config.yaml
n_head: 4
parallel_block: false
init_std_down: 0.0
lr_mult_o: 1.18
warmup_steps: 200
batch_tokens: 262144
doc_mask: false
Each number is 128 + 24 x the weight over the matrix's rms, rounded and kept within 0 to 255. Layers, rows and columns count from 0. Numbers have three digits each.

# up: layer 6 MLP up, 704x256, rms 0.256, rows 157-223, columns 64-127
# down: layer 6 MLP down (transposed), 704x256, rms 0.142, rows 157-223, columns 64-127
# gate: layer 6 MLP gate, 704x256, rms 0.241, rows 158-223, columns 64-127
up157:148116125143159150139132132107134113135122123104161134090134102161166105121143146091148115125156164142100140164147110127163112129107124126115130118101107133131120126129134149116143137122151143
down157:095138155140118160143109095165119124146096132130057135155160139113104128112120107158109170162109142115115152112137126138134139144130141159145113117135137107114121098121152153158125141131088138
gate158:116118116180135137119184146141163084141085128143110094140068138155149105076123133103128157086148135152094158145069137123133111123176171154103105142126176143111150115140164126139113082118125156
up158:129102139102124113175099181091108145132141156146089116129125175158115123101146112103154079070151108102166115141120114146151125097098067110124137158123129143130166165082115119106179134178122132
down158:141107070103163114107094141114118126128153129160163143148174095113137142122158127128167088123121158131122069143171131146119193137109112136095157132169115092151121150115118133116130094144120096
gate159:140158110157140142112128136155135112147104162121115105149094133124146109164111117171077079122136121129141130127145106118102106135148143138147136123120152121173109104100117164123148153116151151
up159:165109109115169114166148144122135109131099132094149086185131106143101136124149138158117089114140115141102155094129116143119153150155142114104124122189129170181156127148110144153144145178138138
down159:130179122126109142159114126109162117129126132117109123131134116097111136129098110114158117104126133123127134139161145145138071083151140152121136107106124122122132130120112111144162103104102178
gate160:130147096147113172139082123129171138101098125105129122142120100155157132119061119107140115137094139152112136140142119116097113166144140126098118080136142149113117163111109102141117091074119156
up160:133157068129119135109132138119120095138117106131114133123095149131111139155136128113153173141164149166111114178165142145167133118124127141130135080110089142125153115113127171124182187106160099
down160:092130064108190132137165158136138090080128126142181080145154117115098161122191136100178133110170087141109083139137120123105134117109140115100135125139115107135123145125145166121165141095145110
gate161:114121189117151152106109155160128165132149107114132131126119126157100136162134142099086122143113120144115169152126120122118099139145077145080144108104126101133122121111145122161089121160140126
up161:135130117100156103126144079113097115130118141154137113174139105098144129121142141129142059107154118140114158137135131146155152138136134156162093114119138158119157097141138125131175131130130147
down161:165159155109087101126134132113084120134140108118088143127137121116118134097149157112143128059126150106151062115139107128134135138082178142111168147126146139117095152113130138119119136170138134
gate162:133138171130169107130139069110148126161125112106179167153098146144131125154130180143111174140154153105122123122135119120121109111121165143114117130141124071102136138118111107159076136156134108
up162:124123125133147132084143101129117110125142150129164146138144089127103154106078109114160095109146114124133131153122100130118139144107110142131120106098106172087115155126138115091084124153088099
down162:158114114136142119127148139116158144162129134135195097159095154102130113164132146120128165104131113153123071141136136122140114097134169096127093152163096097137123121116121093152134135099124127
gate163:149126142145122127093138109099111114166105090154086133121080156075132161108107108108100104141150142107128100140099147151096132126139110144092111088134120145111138148120126130145165139068155124
up163:142143091143126121105130163145113099128127115078124166115136164122145118075086122073148123124133099131106150149101165130104102112157133164130170118085136106114071123156138108129127085123150158
down163:133106125157113119110087112121125120125123096131180147102111127138119121113150097126109117095159124129113121089139113143123134113107126090125088123144112187131175123141135152077116163165147140
gate164:109090127133090156106113185110140130136154124161119147107124178116091122117113129178160142074155094132126105113148113088152084128139126088124109118105071165095140106162135156158153161122139133
up164:180162081091113130104095123154123126155128081142150103104162108161119132084132127080110129162089118127123122095090117134150145101142111121150132126146104119125163150120152128119084103143158112
down164:117144106131159156156139117186109155110130136148139100132138132155085122126098077063088139103108134114097116134153191169120151136147139092115156145110157073131140106154121107084130089087126132
gate165:124118166126075141130131081110147104117125132094091150083135114112153106142151135141175097132117106105104141138125127095144147130133099077132167129121160146132149134137076112138106126108141143
up165:117092099068151121124168077109106134099122146133101116084157128130171134116135133087117100115131138123153169143134112150193141102177135097130163136127089139130186157153123133090130109169105166
down165:114165118119178139117129169142137106146134113105153109134125116158119112126126125093115098111120129155139129103131127165101132121108169150122125147148128110142135128132158132135118154188151129
gate166:096132133117125108082094142072116135142136164154099068137101112108091107156111111078107111141124126124098145108120126115121085113116141143104101148127056128153114158167125109104146135130115110
up166:137175141133145171161146170141161145091156134098148154057135081136096116117148065125146137165148125125149095127121103123110109093137146094126105134131087148123104147123170142146110083156147122
down166:101156167078131157139144143088118126070127080111107111115121119104140123113129131134108141142106170086134149107121124144137119124098168143130119113146076126113147143127076134129103125127125123
gate167:156162101179118113127142122130129119161099132131134113133103146150139149141115154117114121090138130106156144140135159098128153160098116134100123144131120119143116150129106140124119127144145112
up167:136153151151110084116157151152137123114144123148114140164135106140124111101151110119106123106146126138123135117110123122151124109156120133163151148101155140104120115149105139139133164159122127
down167:114140156126109123152119137147170166165146091124129103161132119102143093132126120139141144121099133081115126108125138111135104092112104147148138149132153117172112149172124133116106169156127135
gate168:155128118144132135060135109161136093089119113126131124117137100119135120136086143107137143113104151154110138110155151099126120094110111120129128145114106117090140097082124122106115177140114149
up168:154133134131154136111184108135116156117133134106123109138147051152138126088127132138134161101122133127131147147124125130157119125065130168113131113147173113133107151067122122125112160140146138
down168:145153099158136154113107108140140098135119196136106111119129109143124144120131152120125132134139131169113075156116143154112098095124148113062126149157123117116121155110142114091143118154087120
gate169:102143121108160137110137154111127111137125104143116172125110146126131140108139168135143139128150163117127114137139150084136128098090116167137113148146136110156139177131123079120122121176165170
up169:165087175146147144126160133094115134126145114131150135125182137109112126124145108150170078146151092140120148162120134139157111118121106129089104146140110118153104101111135110151155091114149128
down169:115110099111120124147133128172148160128134158163137128111167165107090105165142064168135112126152100099157109104098107120110140161138152157141164125111075137138127122100145176151115167127117160
gate170:117156152106115176111108144100119061168168143108111104154127130074141130118145149122116132121138112143164116139147146116134141125145110128108125129138134133100131142147140148158090137150139125
up170:131087098147106152134131117133118120126119169131100098100102170131125143115125139137158140107148101144096107129130161161111088163107146116077122134120142129138142139104126139131103132129153140
down170:152133097141108130120101127121110094157158157126129127181130139146141098138140144121111131122134136157138119184102152147123120139120125156167136137157122136115097128146102127120136100108159130
gate171:108109103154093107154104146153150154122139130089104178130153152094149077160143171109119091130125135129107118154152156131119138155164117169136118102138116167161123156137139141138146193139077133
up171:120132143137144152081098123130134151120133169111133094093105124123113112127164164126123166105100164117170154149167197088140137106137158136142101120163118095126106161134096092106145150156122116
down171:157128131112104062146098119120140115110095122108101146177182116128131134103143140095117130112127066122175119171170168163168158103086132168085135137139163115154137148142156142143156107116127128
gate172:092173138088149150164116129157106150119151117196134064108128142102127146130147110127132124060124089121120119096115119106131134129175142079100134132091120154139149104109130155136064174107140136
up172:129134120129100169164137120113163162130134120131149134094130088156112133150124101121151165134190159114120141115145141128104131137150138133112118098134133146166156107145130148126128194123115094
down172:153149112135131154103097136136137142166123112112101112108119104140130161133109115115111105111168139157122115135124154149185147121120097174126154125146146148167176136148108118136095103091111100
gate173:151112111180135092136113115152107165133154118125089077112108112147094087080121129099094099083095128115081135107109116120145133118142096101130120116154137150112141159157157136140125144133117127
up173:065109128138169111182093120113135108160131107169122160135126187134143159158119156125189118103125137141127149160126096099127156129134107131116095139084138129130101130119083134095156166144169143
down173:181115169142113128107082138081132151124107116095117075133104118129146152103135102115095105138129152135106090085137126090127127112153108141138094131159131156167120133123130099114099144131153098
gate174:119098117138136113110087167135128135149067140115104180107137092145134106117187175124063141108143145180138092132150143137102155101122155147119130130174161132103124108139124121157098154158115157
up174:122160118123075098121200122101152133129139126154092079151122124123150116111089138143137137140098089108125162158101096138112097131128080153159151181096131105114133123135140144074136147123114096
down174:138168145116098110113191081092110137145126121119072134139131136159138122119114141098172142152125131111105141116156190121145100112102089122135099143116111114131114144122115135112142135124097103
gate175:145137122111116127141114165135147124133166148132131082147117167090142135137110179145156144164122102119127140102136132151110138159106120121139150140162094116135141081112121163141096142131150128
up175:117094148098142123157152132133140121160165147113149141101102160130151104119155122122127143092168133092143131106100119132143117161157117113112077120138165137148071132122143136128096133168122086
down175:084113163107108127129092126114114082139144113150181152160109141126126146063173156153119158115154092070104138130127128104124142146125122136183095128082164128122099116116167112111103125144132115
gate176:128117149124186138157145145162102160128082123146146134131134089118146134124129143128145111110077163100141106143079125139134131121144141114135131148132141156126140112115127139123126149131142126
up176:148115121144142136134128149116127132139107098162154115148107134132154134152150095155122146137090167125134102183083117141114111128158118132126163117136122145118076087134167145126153108131151167
down176:109143149135114129143128112093122111108177169137112127144130141107078140091107154122074109120187119128118138115145119092129152153105138137118096081169098110158128162128134149162109153139112125
gate177:100166109116144148129126114137127116143102131141106070118138135133159121116185122161119122105118159155155104190119132149128111152142125142108118124160148118134137131105118113150143128115111122
up177:148109152121112075114102118143131102186152159136145144154148131136137091151129133147183138146112143119144138147126142114144089146155144137134144096129151131124192122140185123114127131172117147
down177:091152155151147126123163132108130186130152105116105143116122153106091142156127119120108113116126157127117106134130133124121135116118108144102141146123114091125137151139127112064153103113164117
gate178:140081095107098112079137098198140147125103110164116110146097146124146124111086123161149116083103173130120130099108116119124129159075171129133175149117109116089148108138149069191114122134211160
up178:143161128160115096136090101113144173154088080162127131086126159133135138070120164159156106121112142162136075160144130098147156136121116120106126144151106128153141144136097160191143167122161198
down178:115150148167142138129108117139135182127121114154141083111098101111126149129139140154168109141161137167105111166111113116122166151135125163136172101155126088117120151086090135115151149151159160
gate179:127098120096109093101131160141168127138146133119113123135089123105135150086108099141157147090141100116139162131125109158118119146130137165121145122159104137135097155141158147122124118129140134
up179:161153110166134128137154123076165156091095117144155111163118129115185122126136058152117145130155110125197159109140133143141201109162131161133127130122165149175062156130207112161179183150123081
down179:108108116135167140148091155132170137128128098142133149152157149143114108091131092184181108118066134132135087109133157147153131144120145178102136084136172127160157116151174086152172150129139121
gate180:135106150120135155135103112140137113149114097146117122105165156129146167104092101155118114108112125109107113164120144122131126172140106131153152096116113171109149094111114106098096109096126121
up180:155115184112128167140099114117103105121133121127131168111138126106142138123114146141109081126103114081080116169079111168124112165102146111115135119131124149135140158152107159113098120130154088
down180:136142110132136142142107151098108134150137093104128116130141164122145102117111173095112130190172114137120104105101125163098134148138140129100137128130132122101127097138160098135150146111141143
gate181:135131128156122105109115104146134120112129137116090096094136187149153141108130162112124160116110128146138135122110164101108178122132134114091138100104116149102120141138080090149155143120144144
up181:108118138105087142107102163166141090128138182123206150125134138137135097094153102127124141100128142126120176170114186122154159123161152165155132109105108109114150137132129164120118124107112112
down181:160179138126134123109149103128145143165124142102146121095117140168175118091129127107116125074082124139115142133097134148136123118141149128128145118169098153095130123078118166117149163117145173
gate182:144094130155111128092137155128157128108125119100100118114116142153124110133127152109156103133152147074177095152139144151126152146105118114092112116143128109134092144133120138117146117152149175
up182:160093105158115097124102131144154212141111182093128130133173132158131132091117140164099147145160116120137137146155106126135147167132094125139143142092121151088116126140102128122115122119143174
down182:126050121090121130151107154116135139114118133144143128104121127157162087126135164154142105118161121139170102163112124178104144131107084124122127116129109152120144092160123154177149101131157084
gate183:077104141125173088124174126133148145168132132103107140088126173146142140140148138135124088152130164056118125145145116127110127136142128142157156138190033138083120141155136140146099141092159157
up183:147161134078148113134141124135140131144104158164101137155089164149108148121133144140133134100126094109157119119110156099150145104127141106101158115114114127107103133129149143096139101125128114
down183:092145122145145097118110112144148122156123142146150124115137125135125142164139160140148128137167121115154124148190132122130088154160158170123147132128148113110147056144147132139127147097071130
gate184:106112112101119128103143108124103147084105126088131101156136124164126102155102130105138133132130101150144096164063126137085139130139107158105145128131146139122115162123119104103110136092151147
up184:111141135162115113156077141102169147142104146163119117138107118164164100142173147142121149098164138151129138109155135125137133172117127102147104142139127155131170127119137136154123117108123133
down184:113091132156109133122121131125113099126148152106131143153139102092152131097138128126137098159123147148106139131140117124122090096140184110127131106126152161128119132142127155133103109154134135
gate185:077118140152136176140143111161156114110120150161155121170121107113117138122147122130151126102138134079105130147116156105105140138182119138142126136147136139114107095128162154126154119155162155
up185:121141101096096137142114073142099092117148101130134165154103097139125130136069146114106121125174128094150140125104135067131167125102155122133150133118091144135152166131139176135108151124124117
down185:096130129167123100179127125106135122146149106149129174178132134145072092118119117127138038130121141149150125158125131130117128126150137118153138124108102141135123093090104127190136138132177155
gate186:145097197117101124141169128114115133098112152080113094148173153121157119087153110155101132143163158145130098070158117100100163120110125118077141149136107155140128139086115148143100129133115125
up186:082109077137152131163102115121109150140118152137111131102146143137059102132162152164085054097130097120112133149133115172136127133134122089121128073146162139145128106069128143127137132112148154
down186:097148108049132127132112141133109120160102093134117108143135129093122160129158111169127148073139094124122120127141141077127177110116151139156142095139166115137096129155121094140108118122132113
gate187:127142119133176130139141132130119158096121142149106137149121170132161118122149124124115145118123108110167097167073170089172160121130128143124127159153128113104106151124156156124089096108091126
up187:139128104106053111119115158166131107140125121102155124113088126137107109113115133103125111175115114162079147092136114145119130108145127096165129138118142156147151143132095155109170131139160123
down187:148090115133136095060120130138146107190131136145124145115155098161158132121137124143149158128112082072119142143118150125111136136114116117132069119117130111141135147139175148104160126129110146
gate188:125081089108148166122142150147100149117128124138119135129130149133126141140115119103097144147153127103110113095082122094141131109135142123119140061110123154108161128092155090113108112124169098
up188:099087133106130132110156153128146120136131154098161111114137141171119170137122116151114103136088149135120102109152114133142126095111089137155127127147154161133128112149118128127128100100132146
down188:075115115131152158123137125081110101132110152134162128158127111133113110141137081115121099099147159151139146109126135137134096146147149123107149137114164133116101134110124136129121125093099128
gate189:095114101106131136107089113089113128123108138132091122128133141166103127097130102101156100134191127102078145128105136108124112144114158088136146145122094103126156152128163104136140144089101142
up189:112119136135147136125074131144135120126177118138143113119124128153142103157163120111130125114137135089121125144160131102103106124117131138101120091113138084168154149119126176103119088101139148
down189:148083107128130112108131092162139143165112118121141141138119140112123125094138135149110114133159098148110123133118107157126104178136150126138172125168124160088149138130141076182149073104133147
gate190:170103154145140104117080140077133130099183125113139089096127121112142133151103127105099142098140075148096110169141133133121139135167152099096162171158114150144171088150147147143172147159113112
up190:133178143113112102145101124125112108145187153154106120129135133074093160148107129141126153096139147105128132124087140084120132145112107084115129131140149112123110137133159125148145148131112136
down190:153106129124142119082066120101165166059179078110153133102136102148121153150106110127100146119146117152132128147173154136142115132129148131082134120123122117123146097139133139108147097122108152
gate191:133115099116137140099130152162098131129102132113166083099070163064127129163121135124160122127157078118142125113135103074196101113157144134132185163113137115142121163151125120092128158166108138
up191:154123134132089132139159105121141140143107144143153099107102126129099132102097125108104172121177109120148130135141118102136141112118133148187144098159103123099122129143123132108130113126152169
down191:134123145120140124132122116162132124143164090115126102087139156131130133171106138161174150130108132105147131150133137094167125149145141109131182161131128113173125163100148128159146116094120135
gate192:106099150115163132164125057099138121123107154142131138174125172145121077108125156090109158117160116134135130132142106109113150133161146141119122105099115146090114136127149158173121111090117138
up192:144121112092119172090134145139122130134096116138144158098122089187130101115115161113119174107081138100144129145083150138117140136109176147145126113142144151092141127116139108131156140133151137
down192:133105110094089132100146151149139137165127121090177122117133089126155121139118124141135107132136154135133159107118154168104107156142101158174133140136086160124133118140083129118127148100120141
gate193:092098110121135118175142124115127142116124080130126115137136142109133106173137127088119103102142108151121135107073108092165116183113157127118142121075136150123116122115100153158167087172110107
up193:113162118091164074155144118156110145081118117156125144117117132128121136096107105107107114142106097122145134101154119123180068128137112139150121106126119139130075130081087117097153117111121133
down193:151128127099167140093129118083135145144132139136112086141131088147119139126119148110141155141109121090155161106143134164153087149176171099125117139144080154111152122122126149094140140116100192
gate194:155134122157140128152095081176115153093155106156074178178144145193141186121173118144085158117134113121125119123142166116123163126121098104143125111096131153146093153141182137200133163124143143
up194:115111132073134120109087144123109107125172156107173063126150148060144129110109093135169120078143094141118117112129071159119160151146120116167159076082106112091122111134139091129129082122146087
down194:102182129071105150156108132141119111115130135132096144123179102074106137111091131147155138076081111151114149130142114152139138142150165150068159093181177098135134109159165190106138102134099097
gate195:130099122175109139120125124131132100111116118131086146141121135126192155120143145135123176129127149116120102115122111099158103112132189134086121130147129111144128126111117152112116125095152075
up195:147135136175160139121110134119123115117122174101112125117133135085137183130103123121168089116083146125103123150131136106112101118144134096174111140197097127142101107128133093103113144148139114
down195:162111089109124132109119118087141151100133137117140131104110138165139120130166181100133138155122069108120101111170079129125122127156123130128129127149091146129119105140138133089151114131123136
gate196:138135161108112122125106137108163165136154128126088191170132081189107097137184105139122193157170098156115116156103133135107094152092086096114157112139093157074122096164176149105167127128132120
up196:136097118103115138116170143101147130158096148146135131130155110120181108103155133097157173117139126137103068125158076129115152121127124120047100141122095149129129100112152154091120133103142112
down196:088146122127116168132153133169104102129110078147156092102085145075133128107085134136127081140133142112123132091137139112126132133127162142146155131135147122161152168107085113153109147114122135
gate197:110124142128114171147148173135143075174191104114114145142117114135134071126123132162138077168098149098093117173132094113131167134102129129086140132140104116110116114155087160134089120089106115
up197:114105160161155129144145130131170112142120121119138140109108132159137134120129136113113117083112115153104114100115087137110115116121162113162134116115126146110118098147148092121124091124134158
down197:179114130134167124113160166119138094129118137122085073097167135132125112122128126113161119155127162159095082099094099153125083091121137112098110171127095085120115175108119155109105135104146115
gate198:093110146104120134081093141110114127098129128136118161143137144131156119128089140107115106160151117103122127127141101069145166134088079102104114153153136158172128148122099134119124118143127153
up198:121117116125092098097095157117111097168129122071154177092081121098111146146130138080092144135117143103114142141099053129158181154132130162153155162124183139128124116145119187134081126169114127
down198:112109159164088110080137129103079124110123134175101158126148134121164145157146155135130114109132167091128129134089106102155152181159090133129089159121129118158179155137116126155138097121138149
gate199:150153130158120150097056119155147116129140116121125137106108160107103124114102166138145121155115154112143130137137141132125148116129115127144110133128131156136112106137130133102154134127135077
up199:132119146173121150147154129140127135131121143117115101122155122114162133141135108151121116159101129106156103111129126105101117110139139146160117098102156123118083140123107172144111126147147125
down199:140112121121106115144095105124119116118098146110113133135125087088154102113130088111110117129154153136140134111130125127097137170123131104099150126119114114115171164140118149097151098129098123
gate200:134149151111141148143168148131168143136150129148150090140127143143143149132138147206141146125140119127142142125125111070129070125119119159146144131116170143115117118150115140091113142123127170
up200:157093121137114154156107118114107086167179145166108147083175148169170106073137099111116102182121109127093152101119124137105130106085129155146133086129172099135125114088097167125144157126149127
down200:145149096126085163139149147137156102074141147150098140094119123134130086113134087124106115178097165143075139107160115136107116141091151137128148183097135073134150129137089131090085150103125131
gate201:093173120136153105142085106145135132145102120157147098140064105087088131104092131100113162101179074135176145113128099141104109142132088109144144141129136110130150153121164088125122140122136118
up201:133121154059125130116152134094160119112074104111104151098057113139129119160095163151111171173097168049142101141134133130171111085129089153129106095090079158129118127127113081121112099148154115
down201:209146149127134114164119103143163151128098129086159171099109113160163137142101129132126121170081187104092155144163156184147168154083104144175140118141104145128139142110131120142114116149172156
gate202:128102116145137087121157150135189101135101115122213128138101131116155126111115135117115147135125125130113174114143152126115077100133124109062118127134155134123119134125158159120094125122124167
up202:126173089116115133133160133100128150145101130066121129125148120142099125078136143114118095151145146104146077124139147105148123114126100124115145148149112135114158157113151130154071112145110130
down202:129144155130110148115102112171118157092123180112151171112149084102102138093150163181144130122130146132130193132095131102138185136135099141138117118155146094153102114131108109126095159123157096
gate203:099125134131115163121177153073108118135114137170118133139124175116119088129165104159171184134138111099123070100102134101154126121143111135142097074083099164118115171136088110139112163135137158
up203:124126121131163144169125122084144070124163152129142120118154107121130150104129082127105141121087146158090108127095095103133127122101146145111114095120112104150159124084154131140110134140141080
down203:121133133107152141104122142119156105133149092114150159109090153126170074124143119129128133123090131145171151140152155116190141128095108096156103166137123129172114121164111118112121170138097177
gate204:154139154124133097175116128123121105130092124128115128135117093150110111143114153147088123134162113136116149140129103155101093117134125113116140145131115163149121103106093137121104125107122146
up204:110146111136107132174126122131116116128138125125172117130114143071161135130087079126146157087148143107147100158093112143067101148092123133106134116126119110139168113136129148119087122153134064
down204:130117128132139120099106135130108191118128146123133150107155116145157155095106157132100143113119149111153150132142150100133163118117117096135147129123130132122076119118144085147140147119130126
gate205:167153152100117089107131076147096113143145131149122089098125166123200094111141118100126145101120155179106129082109166130085149124128139112125127103089121132115092147113140144103147118151142084
up205:162112147085113096120119130150140113175134120173138110149131115159172121125128191119135061142144129133110093164098134102098131094117160118101137083157110114096149161119150146158150140152167150
down205:122133138104114169082169124119125109110127109161114113099157159131147073118138165140119149093122107151164100159109149133185147141127091154179120079152123149112095169099145151094154168122134130
gate206:142147156094097162130129140143083132174076128117136137136117105139161113133153165119098110097153124144140061161085166156172102165155121116130124136126113104121079135127141078133142110083129118
up206:131116082120149141133133155148150123105078105121115104097110112137112104097122129132146111096157146106126173144127110119148108116128145119131104149123082144087105134163140141176099104145095107
down206:096043101171128131122123140150146129161086130112137124136115112119120151102123085128154149100115122092154158151122118130087150120137142116142150141137087139126109150135101152186102130145145170
gate207:132130133118153145116156108104104107123113150150143120135116107123177090092101110076173114134154122121131150152149153132153114106073080142127147114131120122107105148112134118129158114175091127
up207:107113140130134075120145113151150134090118166108099118133152129137126111141107113105134154160064109104144142131138124109130170177125150091086119134085125117176178132132152129129096152163149123
down207:105119125124076084126119157134143149147156165133112115119136102157114123127094110145127114108115111110100100108114101080139095151156124080062082110108151109143125154094092142141149131118100130
gate208:123162092156177130184153120135110134146156109102115114111145143112133128098127107140116135189133172093125128159135139151160129117134126136084137157105149098082135134135149089146118112137152128
up208:130149112142149116148122165143129160103144108127145171125110096134099126143112139136084164131076150142172108128121163132153125169144128081167152083088111110127102134145118152143142128069112122
down208:164157127148147142132146147131112138132128127133110090130117156141112108142187176135105085179110150143170114145100118072166061133121120109105088151154149117134130070146124109180108135125141124
gate209:130132146131149118153118098108096123114096167123124146179165158144166160144086135142141113128125097153113119121142140110134129157116136155082143131170143192111085150140101101151146150155110107
up209:127064080151146115121106156076117096135150098110139139111151113154122113165120149129140105087092118117157104131145129151100143093106120116082100120096128118143121121140137140107097175119117093
down209:112093116105146153126149156104141151109128080155087147089112115138109135158123121149116138151146134120126101135121135094138141096088121117111071120130137120141119130163142140100127149107121088
gate210:114107148121113128124128156154116081176117071108137106139128147127138114160176113155140088162102115120110159109102135149109111104163132126149128157103092142147135073127127155106159111120154153
up210:110125141117137114116145166115100130089090114141179096127112119058124112108163120114112123184142127127173141134135120129121123083115115128129139100146149129135149093156107150160149128159114119
down210:135127097115114098111128118124134157125135190128135140119139121166117107154096143101124139106131136130124109124146156136123115174160139101124121135112171125117107133131123135103148126125119132
gate211:113150127146143113150137095149153150164118077128129107128114138126115106141141105201119134150107123081104099127100123138144129119120164152152156107132118116119114117138140107113129147122081168
up211:120130100116082128147140139127103132134134109089162113162077158076147137141190128127112137121151125106155131115100122105116156111135144139168106121149147160103128082124119124148128146114129117
down211:103116128134130171121140118124109122141120116133158087109089139116134130110099143114153134152085142146119124097132150119074131117144163081094116109081093115109109121112130143099133128110131122
gate212:117112123146139109146083133111140156126089130120087148103144146102143129123150111076112174113119109120122144147153152132116068107087161104130133142131143080113144110138096119100109115142126123
up212:155176175091183121136144098116120132106150100134098149135141152092132094135176094104137093138136142107128141127112126103107108081111157103108129116112120121142133144147114109091131105107106099
down212:107174162086141149115159161181102133174126101090116103137150126127103055133175122095139115059149129154157128142106128117163141077102105111144176155117089108132107114106131117057165099083142155
gate213:121163153146097137141148122119157070111085097172205137136117085133187073157131152155175121091122143108112127117106138088114143141140121138160111161147127091131151128112112179119147125132108138
up213:130109126127132164110125101142152094070095112116112107092119103115134140183082098136114133174157122123152111148113127154128153110140106134127126102100188127153136126166134126132116126117113174
down213:127116143121156126122137083115119159131109109112129114170113117126104136149083115113163162136155147103124104088102121121102127136131166100111109132104170119076190099150113146104121107148098087
gate214:122111151138123116129150129140138128151129117118120150147154144091117112122166125137164140140146137118130106103158123134119129154127124090104145104160076135187061144093140134093115172124104101
up214:137111131135163136111143096099083113140124100114127111133149115119120102075111121162127173130079136119105131124144115113159116148139146183128129117141153124136150157115179152131117128135052110
down214:088141133153149147118134139137095148129122097141160103151121120127146123117127110111145118122084124110094102118205109129137112094129118136100116140099112134156125135157169143140114116183092124
gate215:114102149084141138116122163147109160158113119145134145148108159104173166107111097154132178085115114120119101132142159161104141108136141106147129115113120143173121118135124124155145140113103148
up215:120118123084095139161092135125113143119105119106153117109097123138093098130125124110095114104109143129100121106156113124114165089123133146136077131162170135117123102121103095152129173116144083
down215:130119137110101155143210156092109138110122142138108113116117087116144140112124110134154098152121138161142135144147117108111167089134127145073078104156185133147177115137094107142134177121117132
gate216:161156120143144096141149135114105111145137123147123125107133100104109113101109084154140120110138080160123115156097142144108102118134139171105092114140102162091118136107109131126135076173142138
up216:150147103133087150159107117164192152160052115129129109138165146160122107145147152160132103150147123089060151135109107122093152107096152104179202077151142148127110108099141089127152141105163115
down216:127137109128114145118125103149209117119082104146129153164124176150147117117095115112124074144106105098060149116113088134171134105137134122129169060161131175160104111095103120173142102109135099
gate217:109156161146123151103122119183110175160126152117114140156110142112116083105134132139122114127149119136160155118133121087134129101089154110128118131152166115164096133115129160118202166116143151
up217:111130128113125114141136092146128151144150132174110126151153136104106153126101111118130152109125139132103104134105154161113065129089125103130109120135086155128128095125140133153126117152152141
down217:119119152103116159125111141157119143143152101148105117179146155069143134094126131125090139094161147100117119134112137117149128092132100101141152134146168143130087137170115104166165102145155147
gate218:139120104123088090130074146130137088126101146137117152120148173104096159130139093160135092124116176133103142129104104147155115126134086140123136196127091139152113131102117149150126169098197153
up218:106093127177098165138065171069163114130152109108171144126164125111124115136080125118118129139119149164110156151163131121121110145131045116064109121134152098130159108124146103164168125092151146
down218:141105161109139122124091139091142116151145122132133127131105104136133137130112143127117127134103160175153130128163122100112092071130133165131140137122145146180137044124125092125133118091116152
gate219:099126153151086153090133145072147107154152130130167175136095115114141116101131141144195149128100152192117078125106174112113105149096116143138132147120174137135090146098118135141157136123156140
up219:138130161100124125119170070147118077080115169167091109168152159098108061112118141113087090111099098111164126120082097154145111104102106145107144108137152132157136148143113125089153149162101126
down219:110116131114125146112110122141157131089161105125084139150111175092108093081094104151123127164137143154107184111098127089153108117137158106147120124125130125107109121108123163129114149167152083
gate220:153120164144157159102121105115118114131122125098114137130067158092140144103150147108124144129158130144119072134106130100132108139128158162140163167136103107104129127102120139135153138118113128
up220:105104129123133159116095139129153107134147162095158135157132108109114115125161126137119173137092122117137109164149091123109128143162132103111101168141156123119088158097133120144148110113132150
down220:124173126131122119132109168109127105165121124140145144137111086127148173144080111099173164126121153164142135145127146170104108130118163105145131121121160078134106110128119120123130114083133126
gate221:117130073133156123118131099144147123121130120138123147135135102134132129101137158148145131070094126121120090081095104102170156068126115155078135128103165121128141136169134121161108133103095097
up221:115170118126169122103179130135150136101142146119122120176112128154113117121091130125128163116131123137120125127111110116167150173142123116146132141108091119104115119146116158079183208148101137
down221:154170126137096140149166121152177129128151127161118122135130125148129094097141132131121136127106111142171132171142140114172139137125140084148168093101139121137121140119152133103096152127118112
gate222:166133124146082131093121162128115085186111112137140130104098136117144135127144112121158137143132115088155141149121154112134106122185140113098124123118123152151135140126126134119157125114113111
up222:137149115135132122125115114100112136121099133119136131168114110115134155143125179135142125117132140132104139106142140135138144118080125108124173135113128102091094149108127130129132152128113142
down222:112087152100104169090143142124143133137139145119112119134116102127068118134142147169120145112144122140137135120106118088124130101165155119136121103149084161128143161119129153132088131109137126
gate223:121144116097096150163179086146100117117114157130141097126135108135118137149098122091098094121150162122158148120157172098149128177117121145091110127124129152108096135099112109133155134097150156
up223:115142140120156143103139151102138132079102137149108123084160110183111126103115123123100107142099162169185115157083112138145143128143117107116100116148135121114086109131088074082143147108102188
down223:114114179098126139156121165130138134105108133104110105141120140130168119096155189085124108126089107147116127151110107117104186118108130141129156149161133099119114135086101128135152133118078111